From a checkpoint of a small transformer trained on Wikipedia.
Size: width 128, 4 heads of 32, MLP 384 SwiGLU, vocabulary 2048, 2.67M parameters.
Architecture: RMSNorm before each block, rotary positions, biases, normalized queries and keys.
Training: a variant of Adam for these matrices, 128M tokens.
Each number is 500 + 25 x the weight over its row's rms, rounded and kept within 0 to 999. Layers, rows and columns count from 0. Numbers have three digits each. The size before them is the row's rms in percent of the matrix's.

# layer 6 MLP down, 128x384, rms 0.13, rows 105-127, columns 96-191
099:499514471493515490517520486500504535514533500515502550546465528512499538502455474509493523532482491513459516489495460499507508523517491475526519486523564481485486451485448485467501505513540482486476504520447521500454503519438504490455457483498474482499513495474510530485503481549504510440
101:473482509544508543464522487522523480518539464465512513524507512504488487490484504499542488506509546532484508535477475519536471515518499533467491575496527452490496451540503524461476559498463513483506484514464501509456517511530498503472514518517444483516501565496531561449482522504482540479
098:479512477495475494494480509510525430496525512475498531482520462456472486529515529519501427448481519490505532477514475531499545537477513443493507489524549507464509551480495501513524536509500447530485544457453533480511482550508510472485461491531485500521506525493506501500504508496481523508
120:451508503503518481466480512483508507496514511507559477505485501503481545501512485496476501500539473488505510523451517497512483501511516542493502508482499482485500539517496512499514514547501530539483468496508428457518533487509496548492525463461505494490469513465508503521534504474508481497
100:505511543514506458523488536462519486477498509489511488512475495493530499503514479529513546523540538496514514498494497512492522495492520497535525448502501522561446521515514523475468501481554471520537513512549469466490525456530482499484500474494498506486499496498477516484513505501514521518
093:494510457478447520510479507505464509510486523525515471544536531533490559498477504505517489483484485505468493522474532538516495499515496446470475456479507479459517511476513474486479543518488490480475521475500517532484476480447542497518498496463516497527461475524558495484549499490529470501
097:490471539536457548502517525442512450457443525478461526509505534518506457548537529487501476501515463517472471510518507509487488487505477435485521504553472470486489519470555509483498485489487516477505517498512553532483526475530506490477526489492523485508531517513497518531500492536494473516
105:495483492521470509453508523456507511503533471512528544474511520500522484495469521545504537531520490523480469504480518510501482548525441451524434491501491526532492518502540481505464461531505469517463514447512471524522487529518540508483541482501549487538503484486481507488527480542537496485
089:520478530518488457496498521520529457443525500492462498506509491458511504465474514507497515506507544515534500461490508435506508511533523475485472464495510517533538513492451509521498483473467507516508520474461519474512487488512469504489508570494504503492530516519463469486501479491501501510
102:499442503504506510521494475481509502487513499478456486554525485487467516491453500505509458492500512467476485467515536483514493515528490498508486488489479475502466475481469465516532529499497499471484495527436496526462539489493479489496507471533468515491486504486461489530467558535500533452
094:480497544500510495594517474497521474470571522490517477501512508520528498460512472510523477481515491523515449504515502519551511512518551530469499524526490494494508511532512471472491499483459510470540482473517489491483530540473514465497490500458519471516481494504436495507457520464502498475
101:548536507522529469488487539503458499477540509482512502504455529495477496511471499508505505484513483459491510496488472514459525522487485460474516488478503493485508528518451505514499522498541526500519463498515525499468517507493503514514541467536470504524534486498473460514461484480473517529
100:451511515483492485475500566540539506475472523505515504521495476493455501516454520508507534481491541524535500514458502534500462529483512466493532554518483449468528497471495467492524472497481477491478525523519530473503486492488543513512495487493485497512531503506480526506505480506505477505
099:445485465507525514493503495473508475537515496434500508476510490532511552479506518507521506465561507486545541472511527505509460506495516453511528506496486472526527480516494473496501530515493512501485490512462485515519520485502497427463515486506545443527490476448504524511493515509477491530
097:508430501461515499555459518498496529486499505486460507479521432474498512507459512533511514539509500536495480527491519513499489515481436481512495476537513484530481498482527553505567475498504545525500525495513519480490522526497494534508483516493464523528500464463484519480498520467516494497
098:522528495475508494538513503561449547521524524523455464510521510536529472504513486463480521528485537479463458513536523494505510487511505492486525495510513526544485503508515534520529462512540504493524481495467486507509452476516485505507529538487520485467536537492470547444504530507462508544
100:525552488478487485525446489517517484504477487512465520496478512535513447506517465474466528487460490476548453511516485463524473501480534536518465467519492480496457503495475530497533494574496490496427479442479493500506515471446533523476549518451514462523494457483490505481465476499509522501
099:496505482501497490501485504495470481534509514507499504523524497539484503517550518447534516519540470510517462503525499486552513507496456540467518489497481501508487466483493484471477477461518460482467551479518504514518468507483511543503488492525489534526450526488485480548464492503520498541
100:474481496510543555499513479541481519503524476511463530512472463542496515540477498513532523471481518488502494461502500500496514501529475516492477447483492539491467468514500554472524531467532506459523493507481495443495553530514452479527502478522497470491492536503490521503496521508484500471
100:457506437489506493504462518496485484505471469508544506477494488525501503531464516488482489486447466555502523514479517513462489522514463528496464500488494534518480479485467476500491493535463469478540526484523447499474505512541509531527479564533505476464522535483516548482497528507474492529
099:504551499555480473494513507527494552494459467495530504481453480493520490463494464486491530501485514476500489521511483455558511534506509489494506477487555538533530450476487500489487461467469513478468492570512516504468523486545469555552522533562524480495469516511495488510550573480493542461
102:476510489532455528522508495467518501468500489504531486452450510529489492508523517523552456508527501483468481489510484520469522536505490495513481511518507522474502515544554475475526513495501498500473484527492484502487486509505514475482505517562532499504504496476530519504517498473509475529
109:491512425466480535442499503456544496488495484504493446539525503520478499515503505463478523528506477472496496473497508474511466476541492465471497504468499522496501476465492472511499488466564501495493480519523525520496480480478538503526484514502523468463487485492515458482478490476535528456